config.toml
head_dim = 32
norm = "layernorm"
qk_norm = false
init_std_down = 0.0
optimizer = "soap_variant"
learning_rate = 0.00638
weight_decay = 0.0
Each number is 500 + 25 x the weight over its row's rms, rounded and kept within 0 to 999. Layers, rows and columns count from 0. Numbers have three digits each. The size before them is the row's rms in percent of the matrix's.

# layer 6 attention output (transposed), 384x192, rms 0.186, rows 175-223, columns 128-191
087:488483504489479483514451490506541500480485451498525501506570499485552528507512521469482525503512506501515480495533500509517519507484513499541477486528456486454471462509540528547469539490494549
097:477475465469522490499479492503485493499452551501504460553479512487470521535504525555527461504479492516487499458525505481507494525530453540509489477524532498502468469444496488499511491500505474
094:488503518488483489482480556495565529503515483476511477505475489478495534550530457493507532439494496509467527482522491509507513532530543492497487515531496474500534485469459526481498517456514522
091:512530537529495517476473545491508504489502534517517470488502478541487518479507503505485473524471495501523489514498472469520511493517531484496521521534473502478489520492488482568470466476473539
088:521479508481526534513501458469467530500533494469508506461492518523533517512499513454478494512520510493462464483404541492463483484482502530505569473548428532484502495534497500539542439512502475
093:503501489530491503543481491504453466512486492520516451512551506499491487500528504496474480487496524514515493478494514520524484455462499494548541469519532513497492505502478519520519479495483492
079:494550493483484469432515493522490516481544495515461472507489515481536465511527492500466525478521456523508518524506513486514501503495496517461538500519491502512510496462505465541546534517504493
087:522494489449512474485527516537538527519527450470501514521492470492511471528479475505489537492531434533484509477485525516507487528551504498480517464486453479489455500497514484495538480456451473
089:517441502507507514477493476476498490521479493520478503449494463495492479524504492478486495556458480500465519519479496471502476486549530472524461520449450485485459492500548507478510495525483477
081:450447514513543499498490473502522491428503502497446496553549483519526497511510461452495515522519523470507491509529470527527508491498500502465478470493535439512456513487527516513487469511529533
105:501524500485491467512493455518515544541490470542442500552497456493530477482494517493483483458487503529554515468494515496501501508488492520510502516562543496544500495514476497495495498463512535
083:512509464506524498527515526488521479481488448483504505477507490464437502491528524494558502486504513505517490471570552508452517478500484487510500531540516523530481491474537543532496455513498495
077:508515440521505511500470481520464500473491476522529511524488521535538507516505500496477520504483499533531538495475507487506521508535496510512522508497463469453509520511469484471501530479475511
085:527437514513507544497517493500514521502491503481500515510462450484488504481504502547482487477509510508506522510539510497492528507516483463518515543486492491518472511486488476482510500500528506
088:494481494510526500455487487545496496535548518448496459492454477492496522505478487523522479521465528489498469543506518532535497541478502540521480475503514472490490552529499512513491484469438485
090:494496472482516502512500513514482517514544508493485503477467542483469477534475494502523519442522507540567512498493474474540482528507520481539470470534520506517497493485526482516508501469496513
087:510470491494480478547463489481494529496524475513507481466479511521468501487515460538476505496465513522517509485454469474527492525487469516496531528480561528522500525483524505516506502486498489
093:459480497537496526464455509500451454499513480484501572520471528519514524479543473506498540536534492536527517506501526530525477516465491495537511489535491480497507532478550523508508513494508512
093:463458517507507494516482454490525497487509510529515504510485468441485563521506535524500531474459512516495477506455537482481560514461513522448469498447536475502503501527489507542533487509548499
091:534472477503496522517465555516487518553475497522482521530497470481509468531474517504488455522491496519507488458497467471479485520460498484495541478486490534466479456486497503495521518446533486
101:527494514464521492471506465533485458526524510571482454486518497509481454488542515495445442501541469530506521493492517506499500475510488480540503519480529491457509525503499502471514500478477488
097:483468492485477533484484509510487525518494535435516473503483485505498536481439523525496498484497513491486490478520521518467496492549495500497481438537502501467483546521478493466490498502507506
102:488479573453521486532500474462484531506515479470526530485460488486511524525519463517458518567497538518493473564517503485484533486474489494507499530514544464506463508530478457520524509481515515
101:525485532508475465487521506490536472493470548544534487501495515536461470459505497483471495517528557470496531487516524527548523512522507482470496508509520524519477503520499487497443509545459529
105:494469487491527523509512532476522494492527504521469468514509491500504533483539511473490563491501525499506458502525485502504492509494499515507496506498513500496479486503466496558496445475487539
088:493507483504459494474515478497503468465546460509517494509506473444479494497509518496508524516514506525542498497462471484494509484487504486519518487508544551488461485541483523480527525519528522
104:503526498511500524472542518529524510479489502452503511532510465494557492511538507489490490548478524509496523486481530510470504547508521487485485456491486539519488535498528477496506506518525527
102:495498504508487501515485486498502496544451485485462496512462504508502471494526511509535495573516524480505480514513532509513501509452505485492503469496536499495476479526515548515550542477477514
092:500492502485469448516513509461498505500528522462522477516489501509443438497527502520496537498518489539502471488472486512449454465515505537580521496520561499450500519534473495500515529458516485
095:499500469523456494540542553467472517461548505508532486509531479480505531533501509492512499554487470476479485497523527540521488534501474487489512475518507491501528511501503458509485504527453521
099:502530527475508505507486497492497452527469553492502488478517578463495495520522486482502494546533505455503523493480474510500488469519507522534459490467510554464508473506498492499499470548505498
102:508478502502483452512475504516500527504518502462556481513480512474524514508493496567503503474496508516478535505491532502490451519464486477506526522523490523453497496491503520465512478513487521
095:507465507471505513514475531484495497496471477492529497530491514421487476464472489466506509514525511475488532507491512521512486508487508493492481480500512492482493503492495520480523439505490523
096:533473509502509511467487518478440501488502501503499503536472503482493494453490508517533549532496483527518499470511504549494523507501511507452534500497505493467506524524520520517511549492472487
105:488530497445509526469466495502499518492470526461500484548532536527509495502520514499506499461510536512507510478524510510484525545491440453455495529504486479488522540517506546538495510481437523
090:548496537500503510455529506488488501481519510491480522537525510524536485500486473515493462495483481462510523544512500474485524509501501505498488543458492514507445495497501508468513568532527509
099:468561515512481482522493463517482485522497475503489486506495525558492477510524495517494513516519465516508522497550518501515518484480523484522495498498503466476498479471449556491498564479508464
099:561515511509480520477507476481505529503507483486477512465496467536462506496482529480491449496511518499473523505525469490454504473450482481535470519491454513534527503560499515508552488524529498
090:523503475508504472513532490496535495497479526459495507459528541554501495488517485540548542492505507533517465488491526482465479447504520493491497493501493493510517479514495530524530490544558520
103:508464491532517538506475437496501493482495482479455525458524515488503495496538498498479475433466529502527507509506546491462481483502516475522434500530505494542495490507503488526484470446500488
101:480442525521486454495483516481503516487466532466520500540503515507502541509491497477486524517480533483517519509527501500512512532504495515497518478492502499472513553513473512488500491532503505
105:486486489526519514521524544482542497482499490500458502483491492454473495482475516542548503470470516499538475506517459482528529491505488512489498489518490491475535487508518503513461546512518533
102:501506501460504560506504545491492475507525500503487514488470498517500525512514494507567507477535487528461467533479479421501438510497496544460471473537486480481496519492493496477484489554488511
099:516517468512496500512471471508465547522479505474511544504494517466472492510481490523506520490522507530477525492484511499458498493520461528471491467542489576469489543522512492483500473498470517
090:483505476498493539503561504469514476473501539509485504480439526479486482508460490465520512560535481492451484503477586522488478485487477534514488493495478482509514486527508498544505499537492466
092:466478497509501507526475495551496478477501519470539480508522508482510459500521496503515506505538521523490509524481479509528506491486483525493483533524501482496495451484513512481451504475508552
103:498475502533511551496489493485511524486510484489473502545458455519513481504486471536486463497527517502466479549519541483503458492510484526495511510529489573530516497509510489487501507524510531
100:488493512540498503468540556521510511472470478529495496451512464503515532519492517497575523493459513516500458466486532512457512521510463512498530522494498533523486518526472492464493522472497485
100:483487490474488474500536453534509533488506467511531517507505522516462528501479486494502510500460543535513515509521501510511506507538471527523558498517462479488475437455500522492508442549509498
# layer 6 attention value, 384x192, rms 0.205, rows 176-223, columns 128-191
077:480485485431467526483489515491498444524475503494522499530475500572525506515493484471469465470536516525537514529536493526494526483513535531556500491435487482464505514518499561499556493489497473
082:498516474494516482566542492513472534552505485523505496474484552520432510515453516544495461486489515536524465476456500474523490524482490550458503505447481554482504467503534509528519516471509524
079:466502473530493489492541494508482493545530463479477507530481466499497531506492536518468527477521490510466465490550487460499504491478503533543494512468476453521466510532495546513524505498470476
082:534478513493477524472508529467496502463503503511534460457533479513509521481500477482475541494490435512486516519472522525498536498481507500488523502502578508477480499485474507479523527545444530
085:526505514456462510493545500470540512465470520546496471518526472497518543453530502471474531493536497487463460507553497526508511490489530503495515488531495476482525498494499511520566479497462485
073:505464530539511500446483493492491506491487505509514485519491439479490535443543443506544511522471493493510471449509488536513502534505478499494487521535515517517469474494520501487483506496465533
081:554537516543459523537506476455497524486525524498494459506547480571528467522521503525524493530484533494472510465486487486513517505494494506500511485505484533472506484523473484511495503473543460
075:510531527543459530509465496547514522465512545464476527464506533450507463455488453501500526487522457521491481521511538486509495506484495498480502481501492556466515517523461501492500505514479531
071:496515546506498517537533514514479506490508521558510541501473562514538521468458509512535472485513506538523468458502481498522532486532500505471515511463512541534523491525519509526509477464530488
097:512490492564454450440509477487500520524509461504517479536504512516461516489508523535515458487507519497498456471521492486513531485494497499488490497497445465511452518493516510521488512493463508
073:515456492510510476481529499485486509474480502530543468496534507494470493508510507552444508487565507473452509465518508501479523512530523497533470476545462483547496498461482478505504483440462519
068:439556498515488503460521491504525460508504476524492511512488469566529502471522458492507521474472499488500495484516526499507501503473503454473489496514533492492480473488551494503529491494540495
074:539514555483497506555461518460501514536489497494511485523489471498507458514538460494462504461508494472539448493497527471535510478522513531494486479487499493467467517506480482497516516575519512
078:509487508502458497538467519494477480509531504451480537490543531518459528506533482479452541516524523508496489506476481508511480500494488504484519528497537470575510510526467491509541505498510490
084:492492494529469471519518485506517484482487519541504451495476497514467474503531513492499511491474470518458467468522527491446516453476558477513519524484464473531510515459492533524508467461483519
075:494573482527436487464496533532527510497453477521501511517511483486489497472524474524499510501518465559489473505514492509483441496507483508505493514500495484480541495517463485462549506478526492
081:527473500474509454526488472454539485500493495516475502475508482498501478468460500513516500485460482519491522496511535470459540512494503552510499518499498512508458510556453514469512516511534504
079:484497502472502505470522532540457503521505493486485486496546499503508466517516511477501475518561520463511501530466451486520437528543508534533533486521505519509486499451544496509454499542500501
082:491518505468477438500513490488522449476481488510548471489508543501487493484539491492515538492514513470517548524514504543535502497511494495479466524487518470517562565522520493515489478508482517
090:498517469490506508532550541478494580493461510455512526490466510453554518529460496487532544486486517441522470509478449505505513515497505539479523473531504535532481440478495472508493517479525507
088:530512531479527495493488438490510475498490506561506484519527519471521484498506511487508493498505433513479533501503517515522481518482487505496505514436489489567532475467499514488457467479493488
092:515512415554496495474495507525548469510487539522461513486521520471472465495475524520510475478516502475471517473505481512459490560524524505497529489463465494485519501443492555463487498483505512
089:493497473502523497505488472521453519507500465487480494524481506477554539513483480523489490500488465532496492524478508518460488453478501532472525490485435491492496499442496498508569494468540503
092:536532547514496472503489497494475478502473504471550482507511469482497493505466469475538495512489477506499549494456520487512494496514472475471527481468476494507499543494481507468503554514524481
088:478516541507481479538512511524506495490483502490524523485462476554496479545539498504490497513486535483508500521538487502533469501499516527464495496533500450494490521482521516506529499492527476
094:520483516485525483541506485482496485465529501533498500485487534523472535445514479539512496485502499512495500510539516531549488464496526545549560531499503457527506471504484528524548472461492473
093:487472482504525490465470499511500493457548501526501508499519511498483516516447455535458520467505468490494535490498488482492522500501522524526504507493453520479508517471499476517506452536508476
080:534516517524512548496505508521517515510471466537495497486511476503538544528493469457498478523483526443537507504514505475517564539483504509429477512492457479542467433486500538526513500535504516
083:489536516511565478477500487480505511514401522499496507476475489527543458491511518507501498441475486545484530498498498472516494517452492523494478511522509458504520505464484514500481490497514448
093:487494483551512496466502506512500464518528466520512502518495456496461505476509535481506485465463464519485499480524489498469485533508490491467515496516467431536533541469543510498483486489453502
091:486497510453498537488506480486473484484493564533427520515493490506496435510519487488522479543530493504490476508517502487531496494531498491498490507472537507524487518462493482539528506460537498
085:511531511511463511532528494494508508548500465519518492508522508551535507515489529515504495513492490529518452536507479469480509494471506477481522538523495538527518491529522483504471499550502479
085:471519479505508479539498492533542493497505494526528470519504482514514508565517466494518451509499517462509521516471511495468450495477524496529527486466493532559495489483523517519530480497527504
085:505484470507511500499524540497505522510534507534537507457529436509490536521468489491537511506509474475472490482509514524532492493503559499500496451491496550498471475472491449497494508524535465
078:497479506485481477543460494514462539507500509506509474454475506497490523521512526528478550500524494535478504470460499510512438497510469526531506484496479521455514495475526500526492481447484533
093:457433457473507531478501527483513506483469514513461477472480504466488513527491532509514507478480535443481526499469510496471496515491474513478519491510483569493499521512568458539517464520500551
085:478498488493509461511482505512470456494502521511534500534460542449518526486504461557484552511482475514519461502505474520491497497556494507513535512533556487496474476461474486541463492477475495
082:497538542518488471506467496458484459509558487542498510519500476470497505519500491467498453502465516477479525492551477477464515529536458491520492491509497527509492513527508506490521556448494518
093:490541546463479505489528528505501497539483532501536463532503506506510518500480490506503508534502486510488472508511451444545515499483486530485548517486507505473503484519469541519486489522513528
092:485541526451526530478468448508488460519511491520503466510477531463541487486502524477518475501547475453481530504466488537484480529479487487504485528496429531547480483487539491441463525498543500
092:525481494448470490493462508515493530508478513525535491539504499488506504519519492474491538515555468495473511532487496539475503506482507503512469525465489501496469518493500542474533513523485447
085:530454476544503425499533469482435510501477520528514477475535512498502456505521500475503505476478507489539514494486497535487487487492496477481487551486516488510461536511497512535504536461519524
092:496430530484530477494471508522520438530498522522484555524507488554501507495509487472483476497482487469526473492521493502489531494514494491515501522482505419521520467482484527541522509514524501
080:504497501500514526500487486548497525480485511520517505528476442515530494504499473570464511492482513522538514486522454506465526465511529495521532505515524497559458501514464511452510534477492509
078:527544529498511494473508517506495506514501528524477540470494497483462510482517499498489508491499477506510506460523527478532511507503500490486520478487518542479494553502508526488511536534499442
092:480492505505471455551479499501471512489486537495469521526498552481508580473543489494494487479484521529485520471487461507487548494507504512501500492485497432509503507482492496517511509463487475
090:509507513450497481513498486479527476501523575477504501509484484503524483485485478510448497496530463538494528497509457487525456456516529542490461501516482496532501478528469503518518537508510524
093:521493521491510545489475525502528503489493497476466482485494455507514466454498511542451506528508471504473449524459499476485485529500528482495465501520524488490517528516553493483510512493499448
# layer 6 attention query, 384x192, rms 0.229, rows 192-250, columns 128-191
092:483468502443503514509504501475480539484513539551534516469505477507532501484460504476448508494478476507476524480488494493514514482440477478500508521493473494548517496537523508481540497507486479
087:511493518486461475517502490457519508485493545491532532543465461471515528516518472520511499520508522499508478495454496481534481531469523513504469508489498496437482530481489467483471466496476525
087:482489526511506518458495518544473499503499510521540503499465476456445519472448511454483491487489533461523553510499508498550515437544522514534517486504476513486511482521529495466540497527495487
088:513472485508502491546512519504510525498480505529497519490481504519510524512494534506524484480501516463479502500475512486523559443532483479480557505500496474523500529508497522536515516498501497
086:515517519507493536484479504495561494466495491506453505521487457521534489500528492486500481491527456528543530487526511478497471504474472510532512484527475510551545512550497510516537525505491481
084:463545530508541464474447492499477518529489466431464475504512527529511501475553523508502479452453528478475527503519452512517519444453488490566514490498540466518520465511516506548477483501467505
100:526441485519489449490500553485508491489525503535563477533507496482474561512476512474508517489537494478510507517514512508471505513526505524523470507483537498505508456499554534470498486518517470
091:497481480533460487494504561490480518459521532467486493504497465497537512473508485500502505488494485514503522509498489503461535541522533485497546479522501507499526517460503531500483487493556518
091:509515509513520483499504472495537483463486505470508556470527510480478511487476513463459521470505504502509483497497512493482509522504490458496467551497513455530480508521489506524462488539489479
091:489472462522484468498489585510483489465555470470510538518478472491551480501473507499502495486462498518501488542484516540506498511502474498530476470505510519504434484485534497517497523521494515
090:536470511501535480531480535474472522509480524492521510502536525513473501521561552505540491522494492487489485512498489480499500494478497524508497459482464514480474448528467540476472501509518483
090:473510486522488476533457467495432519514492459491484550467500496496519508523464499535508490500501523472487534502530475458479536559494510471496478500426506501532516563447514473508509470463492504
082:492484499485469542505516513471502509495489498497561525529485483502511496523512528506483514500511523491505482527457438526489514449473465459510500523487480453510481532465483522554499521547485484
089:456468479471449490474483498523502530579503567483460453502500514546505513479522531535498535538475511513514497492523475495477517554491494479497533483514489499480548515486494507466484536531527515
097:480499538488531467456504481542512484526544524498517543523480486536499511488463441510523494459488502486495530534446529479502501505507529465516528502525496444527512498464449471499556514502527503
089:521483529494483498514523551507488496534520520480480460498484492502512497497526462553474475528521542496504527539538523515541477479533499529487440511472513482535435513516535528486485549511510582
091:471511512465489500478536475522476506507506491503490491490495504500538499467540508554514484546512502505485490557481480496437486499486520476502485490511505532523499486449516497579510527487506482
089:534473520528471482505545529497499450485535503464501474479531529494491513486502495505504515505509518520468561473471558524503521490514452502493483503456489501524478516492516544482536467508532505
084:469477506489495506491455499496458514487493476494489515512491522472492488492460518547462495455505478496505483531535453507508488510478483508502510528481515485425539467553491506547483532504482502
092:500527521509465518508521478519515523544467507512465482518499471516503515512525502450464488521510468496517531489549516517515502528490480540480535518478479510490547493501486476502506436542464472
082:500486528485519520496456452514470516517533489506519487489538462467516527544509519448527485448487506480507508501479520500469530469530540498492481500537501521498530542515487481525488495503513474
093:472507482539538517549504521418464495491534524528499475495473521476524484459469521488488523511496508530479537518467496479452527529506531440515511504488511493451542521506489502547497531503493506
084:479478513451456506487525529544523478522517474540491550481503508517458563503502494526497513514476533527536470496487525511509514539494483497489498485506506471540514490508527490496538497482519517
082:488525514509492513504503493486499498506487490544466530490522497465473516537497512485531493491514515486516549441500499452476522545503495463488504465522551561494495544486463541474511471482512498
090:459519505541476473506487524530516509454489523512511492493511522501512486503506499501494484521484483522456479500504485546504518460502527518513469462488514542467495475478528515508518518511493480
084:535519501532518502527483477516475483509511532511554505480492496521516475490491541448514474521508487469465490511483469479414480498503527533510550513491528530480480506523495490516521495519518475
079:508513464512474461472511489526523523506497481484456488521498513482465536552516428513499480532464478506524551481524512480516505514550487523556495485529515502518507494487503543516551457495491530
089:541552503475490524541479476455493536534457512469498510523497465505522487476493499493522498504452492495443525511490450518498473455487505491472503484487483483479497477502500508485518496502546522
083:476521472498501450530498478446527521490497486551492495504500544482521495520495548533504491513519521465542505478539499494547490516521501501493516499472480468515507520492469490494508474514480498
084:514492461510517501528496512515486491493471507491484445529495531472529504507526508490443516502485494499480538480487455482447502540488532477503551514490543456477455496481515481463491532482473524
082:452462546520487479449494494477524487536485520468513488546449517515518452485524461518505493526547493480491492531513534472470497518493526499512493500499502501560508518514522493517460510498497472
081:451518512491485519515519526499519506513505478523506476500482520470558499483483533508520557499516501501517483483493487542454483539531530494480506475509502512489524477503530485521487480474548501
085:505487489477469465541452479533497497538485475502472454511613470537462468505502439528494504514501522499538532490469455512521488476472515497517467461490509481510486532523454522546506476476517499
091:491521527461465525525495476538518517482498491473492540467538508482511490493543482505491524517518468518474483500445504510467548488487502503540484543532484515565489539497517499502479492464475504
086:515519507495488492530507484467510491491503454513540503490482479508527488510465518519499501527561530517486526487518504496456512537490539504529495521516526499520469522479463474458453494478514540
092:521550485547503536503501477461514483466464553485494488502518480465529502538490475458544490450490505512476484533458462439536481489489510498503500488488501501538498510463491475474477545516469484
094:467526516531512499516526495492482503520453527517453496471519472540527492518510495549479508510505517483496519503563476496539527497515493455492495573477515496477498445543542475511552516479519488
088:508448464483451496527524492487471499513533490504503483522476507486483530527470524539503461501462501477467521497492558449555482439464512506485509528496488504536508522501468523492515505424514492
089:512502521527518501490508531537452525513534562552483513483488536510476487539497518467470481464520546452522513540465517505510514497446484520446523488486482487531464489477533507484541489544479472
097:448520505466534472485510527494485502536540492516482491491528453474469485540489512543541550467512508483479548507493492473489514498489498494488484494510509488475453460501520486503479472474553530
083:517519484484477503518484512429501490531477488495511487507507491441510469549503481512497533489552530543491495456502495482483449518504442533519530488531564476438528464500522510535508464522517510
099:471472528478493506531490550509505521491502524447451475494486500498472501500508501501509488482517516532461450508512528510513505532496485481461508527479509460466523497436485479485491531489476471
100:467481469513499470498478503436465530486487516491526499510485483494530518496478451489453505502513511487511493519474494451541532508455516493508536504464510473485506530506509527472503480464533513
097:518487493474522547485526504475500511509505491479486503463467511506516537508475482502495481514487503502494493503512500515510470495472497508510522495508522461475506503530503481475509496462561547
107:524465484500504508505470555487535476504493502484505479525498517449458518506502511491535481509493499515490491453490519497506487502501506516503472524440520544509545469493515518523487516553423500
100:515477496503508522538531522492494507467481493508536466510499528487521465495521460445493488508533507473468539494533500498503519490553511462534530545525510508536456479448449520462526477489430502
103:563487477516495484466479516473462485479455499488511498515525455481525468515489505464568531508479537475507490466490479459502504491499484502497499502469505454437530489523511490516455537459499510
105:482500497471505475477459501488477502532495531491482471473513496540522496526512533522514480467482508491525475477507445515489520497482516470556521515543505509488496481493516487503526514516582514
100:457549424525496517472494486485483493498477500475509456529513510479482532464506527480515541502510513502501469471466484477478474478488494512459481472474491499462503511506539481515482530541514499
090:502517498464479536502511521473514509486472539506489521464512498459464518507496495489549517509553516539502492526493478483520467524497514453513479513511495537506484529491487499496477551511492503
094:501501491537510510496497510523475508564488517513471477530534483528501484527469488463539456505496490427523478488502549503516560502497540487544526514512493479523501495504488482444519439449500468
095:525470513516477463511501535487498439477505488510522544494473520490469533454497564478487498476500528554538474494520519511515443494486518520460447558491435505464519461471505524520562525510465497
093:516506533468471505488444480512497510532491501469546525479521465501473515435494543491528528501514471496512499491467477510470471516501522502531515514560496495506512513465510494545517492483548555
098:476468519485497528491516458490518506531542467477411481498579498549514539518526484498479500500486500524535516483504479459528522526467459493496496534483531458504494492532522522476520470489521501
097:531491485493574494482481506502506443482528483490530506488495488502443500462471510459533481560474477501451536517458493512490500481501460524516485466517531499485524501468536509493513501509494487
096:450510497510550529480496491559479514510543529490533549514435521499516494483533512507470477464504514470514465535499483506477506541482523511517515470501492513491511535471479465482465472493512505
087:458519490533484479487513501511540484501509497548494504487522503516511503519505503429481512532496496492558466486519503485521477493474490535484506500505517513500489483494464478475506512457471445
099:481528487523514509470497491463462489482491502475475478518527473455562474503492486501481469514484523461486501548474472500504491544470488519492503491541482522442515504491492543502476543488505498
100:508498478525490525492531523518470496489504513453504531503513470528487469455536523460469494495541515489516472515480521499490531512473480484492484494499497473550515536507550435476520481486473487
# layer 6 attention key, 384x192, rms 0.226, rows 192-249, columns 128-191
093:511526514522498527512518528543496530535502540511502533443475511511548494492516463517469467531494485477500494494460452514467535512532515503479452514481520475520500479512487493466487513499501463
089:505487534493457489543465492454506520463467477499506512511480512474527536488492496483537493558513530508510482537433507492484517495504499542541550483508485483454523514532477512542514485465500539
089:474505501531510553492528497554517515529523492501519503507478460495523503510458487492493527481500442476524518466474481501529487466509519536494494473520487493506485506500512508506479514487502515
099:523499495536482508503547542492488472496479538543521490504473509500514484526519510515505478496512526505499496465480525504493494476489536462497536501507481456501526536490480483475530512505450463
084:472547505526459489447476515497522505479489496484418489475474461517489504492523494490504515534533490486495506469486516463511470533485467488528476435536467485503549513524513494510508536490493450
078:491537519526542487489523499530465515548489453476531483469504510519512501478550471484500490470513520492475485537490520500520506506483445494523484507515516472532478478497516500506497519510513458
087:511460530530451535478565507494523511514494492492509479510554463492506527508502484538500504473493525532474493477478492483480538488491493545471492478490556477470487482493487512484521436543532481
089:491450502499508474505518502475459489523519484489496503486479482520558494513442496549507513504492461513494515506524462509495548485533524544464481501522509475462521511441499504503501490536543471
088:507506545493540472530486502518490496478521505508530497483536492501461505523508519470533506482548459526536454505454524528523455478527533450513528557525517495498468537486484498525485469467505492
089:505518491521494497536516541516496495514541505541505481497471432529486491501487522463500473461499494478502498544474479506484513496540455497481453501502468526528521506477498500481476482510501534
089:524532511523538476517486470503495491516491521455492512502523512489489507482489535477517500484459496505455491571489499501445486484482506455476517465509519473468521493512485499462541495480522501
088:520443495513508473495448490517457458481516458486483522471465533517525463523518491525528519557489517479506508542549460492504511496470497495454523494496507500521519516475471481506536505460513487
088:523526545520510495519478518468503531522463490472471518525479476493533493495535501490495511497533518489485489486475475500513459462433475485512561518513465459526458463524492511506474455522497488
093:470502520534512471478495514508517500521453539495494477513500505518462484498506523525488447541517537536487577522512533501486474480505510496505515490477496487486507498472475480476543460563526510
098:519483519513518474476505478539476508473534508527524486557475498541484511437486471482492514530484516509523515474496486499511494520481494534543515508524465500512512470494485520508454453542516489
086:520517499482498460503499573499529467510531544445472525519510509524494486476519513518463488513522525488475498487500539504523518484511495491514503528501509489477473489493480521501518529503518584
086:518545508471495495528499503522443502501503477504483541503532536528462462494483537504528520529496472518490472557466508510500483471500518529492474478529454516471530467505549501505534494489552469
087:470479489542479504489524532506489492484487530501499455463574507528503530487521502486491543522534522473511513503492526491490541521525517499490489501516495477521461516494503522518517465542521498
091:474478483497533489544490516482479529533507495501542471515466487460482524501467528547467490446487474515487512542536490515517476519502470513538484536495483536518480501542471499532495517511530503
091:506521489547468513487471486504516503488497518499481489488528491560464473507559495534521516516510509479524517501521505491518457460494475537517507520502468514482545499490480475495490542528505493
083:487494451531500557518446428513546537544508484517529516519489450469519476520522520510510508488497492489536484488508489530485534506522475501496481491485485486520515523500501530497504461516499452
090:493508529491522502485476468489496478481535512519517502493532496455554507477477544463472498512511457507494542489473486533523510517470500510556507480517494487472547521445482481530518517485495514
085:522479476485476468503489526520486467520465486520486551517492506511459525498474524474501516510483515433539498469520532497483498565503514525546546510504482516516540528547529456503528489479512498
086:517480491472535517464513487516512486492439508531464507517513459466516481498497485481497483544496528440548527499505459504497494524489516485517497461497517550490504537501496530530460499501525495
089:488558498489491467518513500536514544450479523469521544532485518507509534453528492468505507535487509528527417474465530507527497483518506540486411498469491495495547493506523474463511514497489518
092:517520482516530519494479436510499509531479478518569476514484512524524461540489502457534516469507484528511453523504474474465504478494514504506492493509570509486491493461493483509475531519462486
079:492492502506490491504546489497514509500506482524466469541487529510460488536506441541501532508457488506500532474497478496539514503512496518541499479555543523493492535546484520472507472474526501
087:516502487531522522533481516510493482535479479494523483469487501504508505459537506476505525541452518508511490488509488479513517522476564497461496493515495529483472476498490510506474513509517517
085:492490521488529507566500482497491551508492506528427548447433496487521495524523481530507517530496486479469501496537486488469512507548500501491477522490501504514552547448495488522479493515502475
083:504477501545537470519507503471499553514517477444478493523518507495463493491505494480486503527478536486547521493537465515491543465486567509478509483490470493504506507496528472466507489506501463
084:490527542495471478464516499498498502470503502476496490548459557515462488516526457469491538506522502507501472545497530484505530516528550498506500476517501450512535490510540502505521504518472466
086:407475546504497490523511512522522479509545462476522540473550505464535475487480564454482500522506516484528507539494516535506516465510520533485474465507491493505481472455512519473478501487518497
091:491483513503531483533492483515521463547481477501480510534476490541469483492490522483460458481488456450496482459513523493501475505516489493533521528512445515504524492513486536518527448498508494
089:460479509508464498491515469493498511463485506490524508469502540484502469467489526485533482472483472503549500486481544517530515498457520509483524550479515459478528521514482542494497520515488461
087:514510543468479497498490510484469461494476492513523524544491501471528486502486513483496508517530555478516483506567502515494513487522481472468479450508469491502462498484490498510481520452553504
093:493528490480520510486500506494548470503534484487491531492521494520493510501499526473481540509500521490534533524508477511475484450467497510492454503520506463504493535502522526484471493522471514
094:497493502507499507530475477507451468477485525444484506501537457498496495506499478486527505485479471542464507522501480493495512508522520492523512517509481487508503478529454481485454497503512476
087:514474486512565458504494472514462509538517476520499529487536504470464524492493509485552498531471488482493528504493500505504455518507506525477469486512501503512484478555486526510502471455510483
084:479505515540524557507454463472457503518547539484520466484493505572504527512536444507461481528462479500506557503458489491487460485442495522479485511474504475501516501498495506495519506528516492
105:551519532512509529450502552494526537454513531460520498464502512496550485484495477543504516462482542466501506533487505531530507458513509469519473476518435507519525490469503506527540483478500493
094:505474521525515523519482484526504499515533518517496515511517491520485496507542491500526540503462516485481492499482480488506523523507506446473473473523479535527528504552470515499513473518507494
093:518510524476479485477510525487562539533504504509470512509515506475504489513559475508489468478522500531526519496489521479508469495442510480493503534515543484474492520489477487528524480490499501
099:478493485495501503533486488492491525502453545508539551555533496507501506480536498528507453492483507487465520518502475473476491477529485516523515492490550527464477508501492497503492502531491564
091:543546479518492500482538505494508512487519520508497491524533467493531491509500516517511519499491488485509512524538459471452500500476558535503484476475489546513454502500473493519525509524567545
111:515477476444490484484474494491525496525494494485477514491550483474519517479517515477568530496499526515534549537504522509514510535490543518492516460490510466464540507509491493497489505557515467
103:485473477499534516477491440486492510522502490533532545541521468502507465529496513491526464506549511473533478490504461504504482460533491511487491474494470497495495492460533475463546503514508475
098:507495476525485526462541474487542525515507528473530525504504477478504540471407540539497494550514511489511475491507470525525533461512501524494499483491504512560508521529486494475499485504469489
098:460515474519485471500510503517494543500566516506482510485457507516482460503526455556544504533535537504512489510514506460471539466519485498519536498498497485526509447529488498473494445497494543
096:479501470458497495455516527518515525460516492496484491463515512483505519506509511530499490495499479511481479474484503497469474498523507494531503554485495509512507517503513509521462518513477510
094:536522488465452514463516522471521499480507504483487486452525491547474530476507509484460510452495524463523499484460520519526505498470497475472498510534550497531513529466525510499485466495508500
091:502447479511489491469531464497492526506519505494482531517486473498495457484485491509466482479516519483528519470520481509501506493481524499542524489526499470477531460526482514536514498494520501
101:488506534522496509537481508466517516500559503518444489470509515480481501492531498502482475521493530558514525485499508523486481525498531515484479455512507477495570491537517471466485505453501487
096:529476538507501464523492538519503553501512510535529496503484494552461482514488507520534513540507513480533501461510510525480520494455486477549528504490504486531490463508498503494515488499497525
099:531492499496518455468453463493426507506480502468461506526517505450492502549533490519489493479526469441507478483456544472523489524507478486536535521489492491472525516471514537522505483494539509
085:551526494451479506504484480500497491551501477479526489510474500511494501467478507510535515471482509494457496574455472524500538505521494520527483497511504479516514506504499499465534503555490470
092:516513494510522528531540491529470492513497497495495503516474498513499473511539435458493503504512488513482436509497510535464497504492467491507512514462522461501503478523512459493476493457493530
086:463461494527505510501488498521487490532490503506483524518484489529490478532511521534490518483515517487490464474513530482516460535458488466495473514470476467515468473493611520472492517501512490
092:528500531499508453505522494517495490472521485472560499499501523527509500498511512498479496533486503529472523516465519528488534500523519497479486500504524417493491504503560499472495495524478469